Part of a small language model's weights.
Architecture: LayerNorm before each block, rotary positions, biases, untied embeddings, attention and MLP in parallel, capped logits.
Training: a variant of Muon for these matrices, 144M tokens.
Each number is 500 + 50 x the weight over its row's rms, rounded and kept within 0 to 999. Layers, rows and columns count from 0. Numbers have three digits each. The size before them is the row's rms in percent of the matrix's.

# layer 2 MLP down (transposed), 384x96, rms 0.182, rows 47-119, columns 0-95
069:565439451484615543461549418553506492496596498398517507559564529484449536430535417485493536427471574486486497543496475478559526478554521548563515447504502525524486454447468557565495439473601584518550494506446476454438469504446410514592481507390517565503486478406554447507543444516562399512
129:451503497593456521542482558520476558528460502464550539486435443573513569509496636429440477387566476505464597453467627506551439536429515538457484527444494456490471505498571508458439464508559560501540567531511439467616491579445474448531527560507516453424549539424426510480482477474464464457
077:595443424453487473540545522548494490494445467514522464563563501524535460506497646500479538528415534512546506435422384517447510464429426487490486575434461495521555515528559552431530540526480419464488432445530437526432531542484484547524515458566482439485492453601426639487502478558492573536
063:585513478583551501541517575577510520476503459453490573499447432472517383433414639398508546528539505581478515523514433443471478547468527466532496505560473444538543506589475504516527464475570525458469530482484492458437475519473440502453499475588555553462442505498486481530489528351429469611
082:554455477587451592439505530478504460527562585505445506498487495464504453508433576438598510601547444526482488521471480415509403533509474543532463480484533474487503638450444532518506522505487500398476530525420467473585510479491450526585420491536497566502532484473530397535346521516476542561
095:528442538500439546550474488492584527576480582469472507435486525558514495563565488426461500497534461480553409511514479535485558430604475476431486444521462510451547458457401450535474486538380404630440532543493545462493491487509470508498566513453598509510568564451543530448398502600471486534
100:436546424515512482507577418527599510476500567512545587459408522495471537453457495491415457514487564441475494477557483481506513532524517409472493560507409456484435506523508467569585650441581432461538570424478463508496474426515610468453524540422550577551472494461450526512519529496503571464
073:482556471585453568518472502442464458507499546498508549484553500526565417533518571451527563453547431479438576485518405523523441532509480523398508474452562554504553484581569437499568464527512472470517382508511479434464460530595592506545418414585498431483458434530466543582450471435526565515
107:515542506521465479381540534472472574455487519509509407438485437653554448425515518563395493493667457514493435612578472475480517505529555546556508399491508502462544458517480527495537555506489533476485545522499549435523510428541476467466483485445440573490564532479500461450485587488460491558
096:496552424549445473486488532529575471584524449476584544587546494519450481562494438487506475471579488498470506523404571508501575569603478511520429436533556481488553524434379513532514439497445611430534508498373466545423474430447499542532537538555472567420469518434465481491448534472516513461
082:567465495518494478519469475503505584382502464471525462546662582493596517461423436463517567556476455507450468566406487456484527506480545535447499493497485517450497424548527511486560426456551496497447437579526530571426523520477536500570495528347409507499465465466582508549562545490499528535
108:511573538587448509499578481504536482540468440578445511475626445534578515501509495551468481515385532525551485523523415455533548473477579508461506516457552494522571525484466467470454556479474411429526527423439536538519581450458499479541418489378375429491539441519502561447557500551496491580
107:518600458522467526504445544498471488495487486577521549562543514482498471459564549616444478488510490509503548458524518495495405503460646468499520518480499530467487486476474376390483552404521539483516579470510491530609571523532457402376524432570462519481564516491418482442521445580470466515
104:510510525508516515483516477565530521470480479560557485446556444549392375450465527507508543472427490516449513545465435440462525523545506430563532437566423542515427546558558587395519499605484590399421475441521563492560569544471535566465533553467494490583496512545445476522417486438469513533
086:463483539410550527488487506624424469565370520520483596484539499461480550484543442634539489460510540462513480504539511411533478425473458497555539492482497610585463499397449478619525468443552456540531535496496421486458503475511511525520476528532542469549444430501563494504479421539539479403
103:565498441483492493449517501520403498531533436545553578454468458506492465548592528496470530500569498491568605428467466521478494512564503504463505555499461540506512491515479531416466543471512537505446404454564428512410495594606420482457476580386498474520570541640523507398550511470454474452
098:484450437600507500493492493527481463526519436507574556474454485516518432553414533522507470479502368543579578578438550505593471514448478422440454486546436538492477389491480529431447521451614501502555431560498541574443503393459437580512550491533488512534457498543556466548519576462531523528
093:535448473445463473429496391465421569438475485478549463543521488495415585542485413506521442472502504508485546496452594519539494494498459514542486551560487546624502537627539535506497495515404522590546446492489506470500485493565550505453375420465457531465497551568430508541532631504497486431
114:468523534501493432464550459551524509514456497587432418441507449477426487593574492551517562415527426530603543477567490452448467527513463363477492512506546513485555386617532533434478494511447513512543499618551532446432475542470510427516518507576544506543454525512405473505470499472513587499
111:499455583429478596455535487331496498506470618517464515538450606496509505516521595535464526460450475496410442498555518453479523541549553456505475547614530465543447438532576497497510407493468416514483479468376517488523499498535500420527545519472555594503483465456480496482535564475451539545
126:508533553492396516535493530466416510511472495511542577445413520535516573494464442487496498406530502481512627515419511501451550564461560626566437507536547456551577485489498558408470501472507530475530427572450512534477444523527502460463528545415521388559504425465448535535517502598400484483
097:448535430444531451446460475462551520585585416480420500558501515524542563569533483518513422453520427484529583511523471461510489487499549513430479560419536512555531596499546635495555548514399590589471458498510482472492562460472515530451472545513497504485530539470400575506461515488445391413
120:526436507502550525487557517456498478492501513428498457562489521504532528565478499538481554513453455545452331533423534467424531575485556488506461505637409584504532459566476559535509594543436457529465522482469566433449531421554474451588493483488493503555509390496532591445410504524482491449
092:373453452509485509541486539533500546559440434525560437538585422410529424552528458533517483487520477464477576431505511495403436536451463575439520527520544420486504479433543574458538454525448464489523452541528533606614471460591598453464551512516593506498488472555466434504493502516467476569
086:540499416543566470490439475526622543538525483486562566507532564544532493482472481513499545551427475505471548536540489412516470531507505657430475476551533513429568489473581499431521556602399530484526451411552497559494553428471463434422472494461420535503480387530462515428479514476465456512
083:415520451436545486434537539574551463504554526458561428455571519486449545445418484528510405553532531461492562556538480493367495468410470538456491473519521571459567535457484455617569496508432492539543562550542423540587496464520480455490512556510510521541425479542526551383464523575467480449
108:466453501581491547455538527567472533503460499544415484522504586427433521511474576460494503494526471432533608492464478457494595549474530495438519500466495501520496531444554411560522422481570406454430469535415512458584519531610608512473425462562477510525567529371511515495417470529462520551
096:466620487552528497547513496618503488471499495434467570500500525535516452518457524424476531494541451465571488477552563510534473452519513490519441459383474511540586497450475496424527493462526533480519641474438524451540472487542434542379543529567402404561535507448478550415578547535476416501
090:479499490461472580517452523515487524599426468495509529523551466455516536475423535457594482412449502436471548503530484519592496414570542537618523394469439540462531445458483460428504485359513427459536532518513532533535470498458540525566536490584557543504514468531542468470530550479621388501
112:445440445487474464461537556429456462436605498597531567570435462462500444534454565505488508519553494567480566513574510522492520475451362457533441481503470418534489531548567390537577529536590576500413583448452511498450461487507487482459462443463526513538528566511500438495540518577474539586
140:571468643545539617506522491467455467529524547506557560419479492516535485518496480464416514585484488421477403500420493520483462437519462567459534530442558440530446497415490534510532436451426404480486503422490508440556532524458610417593576545517570454465503530533565532498503512454530519497
077:492478462519527573491519462554493406564557542557374533453546492536504537595412458549611507512519423472519488587508528571477491517331469543543520448530453578576495514387489470492534496487452507564510478501440549464483422486533506496492447439521507519510492464468417422510546440513587482519
075:511420475495545454465515463569429481485530535435527421472545551474457594431528477523511492437448518439429463573485585487566533474495467504550618464460487559510492473476475528493466373526591541450538501550520446484553494447424450478551521509438460634521479574437607484568545481538566481462
088:491457551535460405518513553538509478524412612401476484578534493464414485500569481566516484554629472534522460491416507584448480542477478509522497472487501447538475534465488501577556438513459581516439451557544535545616436538486446518525500516431387526474478419460429483592485462446505531542
098:572474531558549464642477601486582510477513536531472558544541571478577387470514558431487447531470496565507585522484542499467506443489458531568470475416534379411444464521444516488517491527493442472444399479453481516440537419487489489581514483470479615472502478510442545511519484485515596485
106:481485545465519458471535500505524503549565526442473530421357521520486534540423497512461523466534492558528541552553454515522483369442477553474490448543523485549513602462505545587530487536488477482455542435577468471577530501493493450448450542463523513388514448584471476578374402503589472588
095:617512501579477560496506523485540455506493549429468464539459454558541597459489561498530467458464456520516463507482559485492568576487503462503507496453576533407485484528505438507469576496427527539517598384443417444517428574540544481389492433472446587536578467551376495503464513490503572461
131:550410534430479550508542435496516537548542489489461438562417544449494456517454492482472615473620497487493531451454375511488481549504570509511530496496557458466503559550486417498478623509525519533482497501499492514444564443496478521543385503501465454517489432473685476511455468476596550498
099:546553462504483507463522536531497474552438545415534435372485476545529452466437452504514567477489497542456587469436478607467520552429444608485497503470533529508560514533594487516546466553444516500506551411557505451517521402501590508435452428458390567517506478645532509536540487480485464515
112:534528497508432480447481557535584485613498512444506514482484434582432495488568530538533412470527417479501524565425534511394418513476486545511580502521530430417398516490516521572454501455500586429453610525475497549476521564540500504418392500549460567479454569493575452475564467526486483528
109:570454518534528524441567443465534540457553579428522348476498527460425527495580507542444438507526518475478513550526434453595549517571558456467433444518470493561538508484535495465561444540481632526500490529498421453439493479471468496456483522487548536483529531364574475450613435508539518461
099:489530515515460563519432515458513520465421461559538520484573499517535492428502405552592574461590511519555587439540396557462520545476532405553556409450522508552521553399525471501534494457570432416496456473496508459471514497552555576540503509414437461517541480540393537450544528404495518529
075:644388465546468433521469514506542425516550566374562444505542456439519580501521528542453479418463493546493485557484487433525498557565512512437624522555463512456468503463519528545509518562505488509452471518540529457467531471427409504526484489443443569502435525422643486557456503486495520466
102:581468503489440454493477469529440510498519450505481532467500457514466409443619467463433484470601444481535595502432503519458545554430449504535609478648534519448482564500531518433507486502477550524479581569498419430492533552490479495509575538470376582569509512517470494531527501391454532495
123:516488436500508548462578519539534545570553549557459464515497518412478539502503505460536522423508544399474475480544550559494532518459539502448514546486411539420451487616535445515579480521580447465414438592499571473359489495536546471478458488568527539480521506462476522467465573499419540355
107:491569483459551375532491502491453432569522493468508558572555421507534414514488463509540495573529560499550490487515506405411468573475506522474487476503504536549518576527477564403529395524554471545539514428415449540444411555485469440484521474543470493398461530569552546569589516447479432568
081:598485551566539503429530438611465519523581524460539584502498536515505523434556442501535459387460528539457439494528519524509508453490463526553461428428508460565439477519495515502483516502518529459567408499429435507508510429417510555493608512428506580484442608440591502409485511525570429484
072:422575515421429546559538547393498423466384521531484451529429510542404587484569415527563458488565549485492573370515532567444449451435510584440501549528522484512477537553497481518560576491568479471483503477575453519511447531513459490521507474570461480548506426532474484569524465530449548489
116:495451503439469618470475416604430512434435491502501552576509485482514518439529480475433516517559504510550551553443512513479428511477474440551459543471430464549516508439471560456502494521437405410545452537515472552447556520487600490468568492524484548523623464392638486506555538567494482516
093:497389419489491440464492434554555499566574519456503576493593512473421557490526493570475420460545493486425438489487523560609532435470527527515535508470504531573474447477526508576480423470517536517536473510500487517464475452370514499554551513393458539485448502428670529507550492510526467559
087:589485510583540493485547467468463518446473425436493454504517466452528466440482591538438442449496595498511445517616527544443499514494579494508548589498476499467546501564527532389560572415440462451414524417489638461428576498471513563457511433443490503478583523502496567476516531501473497547
082:437467576608568534499485534498495511471531501475416536566545513532498477524417449430484477639542475487408515551565493501400495482459421444528475549519513448502461403483560519503564473444490493552534571575461529479548423522474493504523398495576527463543465470553387596461439549526511440493
074:499582515552545493516521484514490514498469497560518575516456524445473514496543498364490499434416540448479448457547416364579477535560606479481495443511495490559363564420546541507501531561471511469572518489563541513465584500459544489394559583465483539519443457456464512566422541503471487521
085:598496494447413510528427526361454435512409522451533444521431568518562406537530567452530516571466487499572583458503596568492520429504511501478508564564470444526586589541463517481550452603570534457492535471452493496496515450542519535445454475461436530543532424534438461496504441532512482485
071:590530504514517496471508590514514503557451561569489566576515478466489465480468427461590518537447486506585519417482409556472430526558454520526506528557476458427498460457477466550448578486501421526470505497535418484457465527627475560410548468407534499559469464633442570481518446445543457467
093:537560424469520442489472498530514485454458492445476514560447509503470579597408452445477518523496492478444581506473462437423448495445400501400497463504406594619579520529551536509412587520511479564522533513478530476523480509495447435539532623594588461530575487498484572497521517503450493490
122:538564492504518483565520576435545462559567491464548558530471435512519539434477563446498409528430542513510499520497526442564500477529442436530512496519518503503479403518505462351516485369476544427486591455537509510552464526503493511458500511532497542441541549316487599597516490472521478542
143:554582500530583407477460578467587557538502455430450452445455488450458509501516588461458507547520505488530588526508434510554498459486576546444498503479490421461408541438566581495520558457522488516454453475566470517536501482410413480472556479506542514527545578414398530607474458432530490576
112:521478445512540559464486576578521506532477449595522453475400531438536510491500519444491520566451471461464430446500532510465507520438507458470514548449500411456524585585526607516453515458512575466420524536611500496456454437505593499486535455578439485453524587512555407536417564525407553540
113:437560656540502585464522591414475506507389553659460525562524516467535492550488506491502445441560479485527507572466539538469395394520455480409517483531508455455506569527496494437458538495532439467479442502501540537551558465518508457553504591502452444462463453493551533507489478487419484494
102:495490525543529459537528561481495446463523437437548390448505494470506500515504529506577469475478441552511502474527383460486578548538546486444596519590385519480452525543452492507562585552484464500417450437559547484449624543550483436482479559576465492474548443437540530526364500464519554453
101:501399517458501586579484469538473564525485536516420534435574500491454532545504440507546568503531570541301504538485487495373442502425480480537469520490538560538503530402540532536533520527523535524475398533532491414465470548454564500474392460494532521497481550603459480549516528488494498453
080:553422488595472555512451522501515458491493503608505487439589443509476481547530534517564530501373492525494506525520586460488500568479478449490571553558421508590406481491506394418527492440405492543367495572572535486630503519514522537429513463493523489472533473557477440481531460457482498479
110:551541482478532560510485402570486470434556436533514521520559515456458592465459523481513488413506484588572445502466527547434434481436474471498480523521465557519521453392580529484536491466401556477419492456474382522463549550480530525466474458552631456596549425556560523452547556494478518557
083:435442507607499423453487513479514538569527528462436610442497402465467492546530426504428621524527516495422599450427527494578508542469437448456468449519534479598485459455437477499454494447579571462549527535480497491460481487494561575466577610555529490447493578516496514539513464453518538452
073:528512521453595585557500429483420412465447415530539556446521411513579477457532487494480525487443526534552439435527514503529525530432611489512503560427500460518474478450445464479458428543481583548524543524610573540535552542477417509557388551486485494521521503558406449560520469414521463513
123:555519540498453520491393550394441526459502517500532463523417428469559509517509529493505514611505460499466527527493520545440505519607487470476446496414494519501433614581517564424634579500456463487476442508502496425493468545470557519505551494456535510557503572545388538493425596451426482530
125:545486642473480527603509329466513474516451509590499575487584493497442466484476406543514405498461513424562433444476496578463532531497482541462452551541500481520451492496419440492516454524506447493581501501459475491488586561498539378515566459501532495484454509511496459582563557489490529560
080:436524548468511612549534562468506392472446466527473436497422416537522407489566382469577502486620450449443604559517475475447455558492504494504532527526449616474501450480519486569549519548372469536481523540488516505512533553485531531415493506523503513459499479499464544526410586507522515549
126:568577474518566511533491420505566501393474448448564554507464504526455562461538396427468464593503547539563529481489470573516448454501575483498503519474521468504466533600513499477533559507528554533522450395468588477415501608442499431508488537395544509476512472435505487361544510432505478534
078:445528504465448418570467448381513459518474523592466539412551518501481459503503522573462539508545550425582402432571599510589509493614467570536494506433469479523443430469404481436580530507496487478466454522520573463482543487539509426543547565488479464515534424582456522465525547494549493457
083:459528515472444611484515503447481544498513467444503450522457462467642341434581527507561557446452479482491563563503501461583493505509498496494555484521591542475578487491417415436456481467508520536467569510522561543443463494499515465501508422529562560554499424459407493474614419509518516526
096:465542467535426531425512582571601524495447552514525610559433519478436576469485495519509509467564572539447543554435482488405501486501500506495421506550487532486411546457556466525476534507471497538492555461482533476454447532597423498487481416546489543491406552469452534612497418519376483580
# layer 2 MLP up, 384x96, rms 0.102, rows 48-119, columns 0-95
124:529529582533521501395558446500523491479616506432474550561527510409510513498454435462516481549462482503514577636504372519540542449504491552539480476505547489467479449494460538523426474551483522523547516539436530490399523398458485545547508458550477456547447505541354505528620504491560515537
077:464590573573521538532433507442484518492597493469526538452447499417464563488472379460498498494520506522496499563563602540506526584525570496484474412522538494492472508442394464562467484404512555503503579575506542402546490475499499459501517507586533520516453541399511387545485454426498411493
061:428502539441479442434455482406445508522523509569522422494576521497506594584604392498535514463494496495471366482524528555527502482582492578456503526442509534547459493473555530546456475520454504546586502470530600502523505432547540498497578523469420392442535514460511502497473487638562509467
083:481593587427550523531450527522542511459572448463487468493508499497476528497627430529484506471496559485483502489432542585492588458450475509424445553557393521448518411509601400385471476566495461570553472551492577513482503431476481439436518504421481487517414552536450581449502491476499527503
097:514557466526577419502535522488415584370513522467582558521537479447596430527535485517453457468515454531461581463520432441458608497622537458526510468579492486539491519437544456549559447563476500509448434495445491559505465444443478494505528457490488451489580470454630475503432436469518478542
096:495438620474534508505434644495427476521519453434485428518563508520564485553497527515579534507558450535547538549433506513482493471476495510514549456452547517500561521465483525444389341503460618553491491531528535563482485569480399533553419476554453424452510451495508508505483457497579451516
073:479489492554502466455476482514565528468527473501461448449507489478426632562491423477479493635474614508518553509540520505468519493559458440511447539540532495435492538438383558478454471464465501479553577526506441507574535442442448447571621477510564453556465581418535530506498380490482461534
121:507501509478554542539462451493458411520549529428448639626545546401449621564463458436578528481400593495511483470443450547502556448483474512446477608526460460491450570445519490463438465528505479559489446470499466546514470586471478471529430515504565463527443472500501550542577457518511503496
107:525455603453563474491440431533504478413479532454462531448503446535488498382486465503457529514455540479482508528507451488529438459446526499424511540504480486485412455542588482443481562516576424568520538571638545503502399511530450512550407489515535512598502538634477558541564562529449477497
073:598510441517551463499437416509502563405449490543539492483589495563591581437477470484462569553486480503529525503491575508466581479555564505493574465429423524477534413426497448487546489430533446517451445506482539551471554594546514494490583473337451574473478473552557472498551537504507494488
103:455499522494491487517447538474495464462584527461498551613379536519458468464461520422495495409564471443407544495505512629480451475502490486471439507638473500542463430487471475500512455473547588559528517558578523519501464491490477499529555586645587509485396537484462477458503561468450501466
112:474482500498532477475492405432472479574580550410519528474388497563556571481468456388470562537544506539499546553431538515494542484538377498488466567528558415470481523561510563538497514515466447476516420526466502534406471515484490574575455539457474431575423578413508508536506552429568554527
117:463503535498520559499520527504484438526560507437455556596479504479575597534457423501520449494608475540550536492553538571513530462494558548452495540484548455493533471480457401530465510431519392554605483573498418467457405443525444478592419425476508439394459500471508488456573546574486480486
087:476543472609475468439503501435551511489630423419512419535525489540479489474438560409416477542497481504469499458381429561530508524534607501474462544539558399422538470528508552464437505557470582420497517494510593531530467529474484465492575444467510501564539593457463501516518555506499562548
094:495601492445503405407489545527512556484549528474483575516506586555566548417534569528402440502475580447468613499552461480484490417434572547419495433512485458460476485491609582502468530483519530518538541461458493430556402493483461426521572442462502490502513459462456508483507553613495510509
101:500548621433514460410481525464533551486568485487434466532569510488451544488578512436473513493516595471410436446533429455445514466503601564468484563455559446532432580561507496597510433559391554521490569495529484402437485487504467410527478529480554475498464487425404492532491452508519479496
096:412612471577553450555509535508598460527483522528481474424503532540452517408483604489552549479452528437509449465566431499485428480521581526445566445447493393412505497436546484529531483529528507452486495537489523477499495530407455487509584546524528547534493457410593521479442362526534504543
131:570478519415522544484423504464459491478536561445628591521470548480556504393433514446540480549463537452479448576450526570514545488476505615554548485464476478520443586483448493527440488525547493488425522424445463563569503476536495557482425463423439531488533493418529520562572504575482417569
118:497463392484540375531473552566481531510587430468549486518553413535538473463431443441517439545510505503517595608459542460506495477490469523568555489478471517455536575557533520391532515458560522446532530541579517493485393503500480565524422448508373459436525494514499512595416506511491453495
126:547493500476584468424499498530606535478518484495514405505542539481474478484599515518467519550460517494490416513599568473589437465533400446392511450439436478469415484439454453595501523580516470544481564492510570494501589501421484517503494461528494604463523613526553472426494483436561470486
104:551488487541557513480581542550482526380433568476643513538542540468434493432528469426497540465451588478501466534468460532556511469521491479514515470567435435527421456406427369494471490585536431397515557506478533540498488519487513494577522489523486519442576528572499408477519504513475582545
112:520494570520486471550456494472523495517501471563500518481509520442471453461496506376495473516531494407465627505574451566579454444556461617549542531395610424552453495439599482470487411463554573470538448459505471575525450534454514561510502485524463524452489561494453444618520512453484487539
097:549531526352532512453429425498455473550549556469467559455416528534544582527510529469519446535518500495547540608514519507616531500568509498580456490437444545492458543585411451511453511530535512556485543488453436483401508496475392506534464493505406471535528635484455501558506449521511533465
085:464555571486454531473512473431432410555548496469476500458508459462479504472516569526506486469560476554521463466477530602509543464536503388536593548380469443563475475514396617519485435464616528521496521541505481454426419454487522551577512497539554492515507549428498574521553433499542608523
087:532460496560499490557478544416482497511513492545476574496454444550514500553587507468520590464483471542503452494464577530657478514579511538512486540455461429585441437544524569445433466512546505526430467473449623467390458510462539547517461417526442475454532473489461441621507459425513554526
104:470596593464481467579514478436550481484507527439570493494429425595569554499509502471532536490466529543432415490547511566487372416510411497537489552526524525512483423540473575463496472510471551539575507497551448567429466495388365484499523567468510447477441479554457548494546529449553489483
102:431419494484526434474445516411538442527600517556431491576472424499523590429543492515493502595480467476471483471502464485500479489506531522466497537611577553433491539536588484467508522613521551551469386533522411520465445576460493436500422538449575540508442461496574467545472487424531574513
097:483522499587571437477499492530494509397499502477516470531502483558505419579553501567395449491627511496453500541453459488513520533462552553431437559537581486518479476575536539502501461561421499562450440547604429441541434459458493551468438484432462459522484585506487539590452474449380537512
115:538534511463468450400487437482555517551488533527510464506529493438558533477581538547400563507452529500446519454500577494478499376550490430433438483532542476564507474519541414532497427544495567539510582552453553424550529479398494517458599434591455432524538468461568453461605555515500488442
116:432577414500488407516544546474536501503533440493458467587527476513425550418460535496572457478480478559549504471541532537571482523522555450532497522525479524500519479529481515571445473585546606527513508559470490591403468488493408582449437414508378573541460489392399484493565487453499485507
086:487551621559501454452471512506527512449530447393605543491435477468492524425606550459356437493520508520496492397451418460560507474610523454427444522528527427466515444553452529569462462571510484449474524517553476562523514453520501450505557559467532496500490533499525544480519545526412488588
042:493474496539487487426511501553404528466531556570505409437525542482458542473506475486548520497472518485432494616478528539519567452491405529577580482439562597560489464481499492441489420565586521484518510488544479449556518453479467437564534475537434622516494638454557482544450455594569483481
093:458638530495477507486479544430559470499585465514451537490536533484482517451496583445485500389402511524452602502495520476548572510485488530472439457569456439434493521516565477466457509468569492455562556484543503605405565484431428461469465458595484453407467532505512510556611559453490480540
096:405576501465476499449559464502418482580567443528500545540463469479438593514562504525481542534565546423503471499509452534558433558450501463366592507549433528503498522484513457534460451500522593562554564495502497578526441551444472464398495524568486428515518570471441471404565521500510404523
104:464481456449537453530483501484527561527543515430502503395414506449506469567569559597432590495552514503517524422511445513534611438442441480440492428525493484570512525537529538552543507431412563561488491367474489517545522522376471467508503527487469482462514500509533404618464468549569481533
098:404436551437497417505452508478569577429525485537487576455524538456499428504490500454416530466524568446380516491545503467545450489472528523469455455494477512586545536448472507541528398495532476507556489608469612458473542441537543531596481497462545401465460486414513523498573526569430419488
114:514472513426509427520530458545461481515374566486575470509443564505554467477572527522417515442544542465458540442521590449473503410442554475425563394482548474519487479491517489533456569509495600584520421517519535553500529486529464453559439507496471427478519390529621442546541505595533503476
097:438453575518535457486474506415479553444574484450507555682528473479487572502554497447474491515445505410575486567534473367576508447561594412523528464502494500451464472498488519443463496485575509482516434542454443569422470591484425545514498559540574443529474495437508546503469496486525531498
102:464583620542545501509514528414561432442579464470484562503522569470487507434517529464495535450474578499484515478529509579626474487511571536478487496549483510571465433466483524478486415550559449491570510512508521454483459372405433471557499459558486391547528451456485568529546544407424516486
083:569460519552534549416567481446502512449537603513491396524529523494401516550562534468421489464538588484476458542527453452579490451566527432465484480495560463524544456459496469466501444550500597464463488479542503457414573471505460444431508574495562512465499565407596517431563388552543530487
095:432458492518466459472402567415520559509481565475570474481459532448441491517458429435479595496556493460510591445493530522526519451510517491488529452581568436541506527532553554548441423456522485584547572454582573469517472426447499542454462582480506516550504596410554539522409498519434594535
063:597522449603449464563492567471514485463535478447491514479606442425538481497456469510467455407455482567488607521493440492535498522564456508468528595547506514555467460487561445518483514584615489515492464456555465468475464438504472457536479444493433568506431547444613529587363531506502488490
097:445473420504489445498533487487496434593503593439513472557511531471594573553429511548561488543447447490501443512460585506537483423519494444522495480392446484566613521593539521567496451433417566537529501466468506563520438432429500524512456451575528448481463455433518465579508504561587484561
120:453517539457509425537450519438462461463548447526586498531573462574476506486509467494522514506462467564562455558484437457541465491509495526562472483468553496638477514446469529500423508472416518532611589455531428496622456531427414560525496473459464482539469439536494538496569398471586417581
105:474409536450540569496525524479546553464475515563551452479497491487428591448455501464464506499484437478544420519495449619566522449537498482553518523429455498488473433527524473653448559425494541496531488601568515519469588471524448606532384536445506546584499491427439458482467487544505538442
080:457598610501486473413559483529456492417592523451537605514484583522564462422587473491536461381471507508461551479498548532486542467542519470505471449508479491508441485484458503464462530568579485454587419502454417493469538443456563504506596520470548495428483487485574581393522548500510435500
073:575472456531582425453461499576481566556562459509423542472511534460540468496443533536466439457498504458518489566444403421550589465541497437592489434527467466536560520455478529484435531491465523426468566506530477538565490474491547476508596445419602542385547504521403471517486425525496421553
121:492550501545515404479543553437545519624546512492458467460466471565519522520418526478561474541511474439447444490479465522535524484505508550456572495520542460509458473541549438579497442468567645604594507450429562516500445532468362505513441499520533415501393543552413498548484472494511531486
061:455515473534453489507490419561546450599562506576464640493623509429433459568472454606443437492533537514425499456473470578599525441457501518515486539489478565591525478526512478517475495445502492568512421498490477551451458489383560525541511486448415497471478524471591501467481500503495456585
089:483526434426440543460398541514539392543543505490488556557511598556425504473456509487544541480477419488467579476431447519548523505537524525432459443564579442530425483409449489633445475549591463557564512553520444494512494462515484488554493496499461471552342523514486508488557475489476525454
078:530505497469449498481441418409452578480436483525487450607520565592513569499481458554507500587487536450556471489527478520471487453472394494432451512387498507538554543516457555446489453566438505636441470541513506529505529508433514542528525577438459522545585530461594403577523429509525518502
085:518371493492439473480503459510476504493529510429459451563520509508533474484421462587492514593558429541537483575406513615492559498440407447537498528509480521504590455555451515436493481448495468568449452562490472498556432514544519444614446388557528456494566532557493393454548484459514516474
084:412496501565554440452515507511532513595560455546419443490578452501441570520476487465443544392532539405455445545478490482569480459523459503520558521491518529602570530447555470503410509387472551497578492514479576550626499528549476509482489459504525500395474440525409528535405508513509494512
070:473517449574489370464403549507450591488515535540431530469484510519533580505539536490486518522547550478499542473484522446467568500499534532467510433492471454516547444510547549549486581511463494544618499550541573415600528546489508393435558458457526436567455586445548466590461518613486490454
084:552531464497624432465529496514516560435456468473573420555486537519476602487460480519454550520578556497490509389458426523524474497506417575494487582547420489514548496502548480448452561577519438518500490407497506548479508444457458467566624479398502512485584520584535521488484416500427470453
144:467489546490511566450460459634485531437517469528468473439466602496447543504543537543507500423523509494536552509482459546579461520538568603433526491482505415499505554445512520621438430599579484542559469578441496528461530399467436542516493450511519515557443472555453516387495407495479492524
147:496578492517496457447552489440442563553567595466443448481414474482562522541614506521522491492543492552402570508509530461526532516477490436507526432516521528462491463431508486569475426476463604530537590443490523505443503422423451454411620530559513573420529497457437564488491421564535502532
105:463527547475470419500496424408523491491521605444482497539593487568464487505473513527518489405571508481521577595461488498508519474533509482500495492545484601497515462441527308473533487523465462538580475451381510522543524519501400528540495547401576512525496504506436587505525453496565451435
104:444530571550526492415521512454524534525577551568463441495504494504487414556400516590380548437517394451530504523423498513437543487526392472524541492506502564444490509440471560451504480496510558459551502457458524599448512450448518384534519476442625560478496557508484457585564508492482494489
108:554504501432490564529411419477530607553517523499462544538482546584545499458469556535453503580458489492465536462487601522532455424473440479567401414434536478480560499535550501516422444534523525468610565560484413519535423469427540476493510410456518496598523527505459469490597488542478465568
104:464613517541529465428508509490506414492611454493588519494470515471492533469470505502498421474469421472605492449483457555616557521580526505429544497528452423483434465589454464479447460487509486441511587431426575555542541463520466519548640549510492515503472464429508568440505477526518495580
083:534578522447549520506548485458488529503548485360532546512431542424500499458506524438450477510595478465452528435504436571510465461547509561442436411447560489481531517437463593599482509487588491452637480392421469555393510463474469483554516529504508535561442510481462515477493537555477508569
116:435501534502505432486525631396523521521479549445537513473448491564522468557545502536518490567537463435402481495507507491598559544562514570476472494495514424509410540582439542591505459533518465494540446430521589511486471436507433508533499581436413487462426544395502535543408418497525552505
086:636502535464516561513493455489503514402523500481533455516461555502515519458432479504464458511471517506619588580536410591433531438471539554570497515471454426467440484515575555533495452508488413571476515527544540548453549458473395442555492449505429511607526412519519474428576490531444466535
078:401497465530466484405519524433537493606576595499493496642429427490448583453539499465462493567546490408441552622471522543518472423546510601500506397530517495451530486501479433537489510518475539487568476475454464463425447497497527489432566457494527444500494482442471564515446506494561564520
119:487595431568479454475517529444518508545524533447500504506479519470441431630492563497466494524530485565420625506446451416541565533414457475521486429524517543545520430518528491518416470513581562579544491570504495442465480374476539472506512476569484493452489480448555551400490456583516460583
133:452633490468470474465572575525522454491531519453522443541504538488503483413496500538521501496431521460424417547490562505594390443508519447475526439445555552529524523478524497537483507498531622548564436526447532529477429491493554607494431459569424571447498517481560402429498401542514555491
077:486460537509527414504479459477466459460568486476364439510569588564505536472374519568483466617506479534520478522430544443533570478556455436623407478470469466503525530534535505518483468508563449438622433536582508500486465566533516549576477567468497456502449497531502458500526434519538444482
128:493442513523496464429468608525469506561540507446438529486528520499542416564457565500529508416454436476446560539513510505576564489481469499451487443501535537518474460451506516552396400540503469491518565668532494481500483363462494545526483477627495433461490530506426502585529445594510519486
087:528498462463532512421531499566522532516514475452498526603373451481546553423426493446439447474463470594402600546418419512465472545445503472476476436510484518500514500590566499572422493504526521556504568581492482579502464529519454567434462434571536467566448456477541417492544496528430527552
094:527433468579556450515487553521535448461506500532542539508586478531338618494425393520514448499519551559532464513456498582437476490478479462453401492524496510541377526470561550500523616494428459460470446483528484494516502469496432538423477544476452442513505562574520495538448557516421523446
102:427465519463458494484505414415429499526561446461550490466543504486487534471550462422522483447446498475529466525524469594588463494493495579408559494477461435482538413543446535457496494533578543483516432597527512530448552495404601533494469589511484473524571579523491516448555615487614501424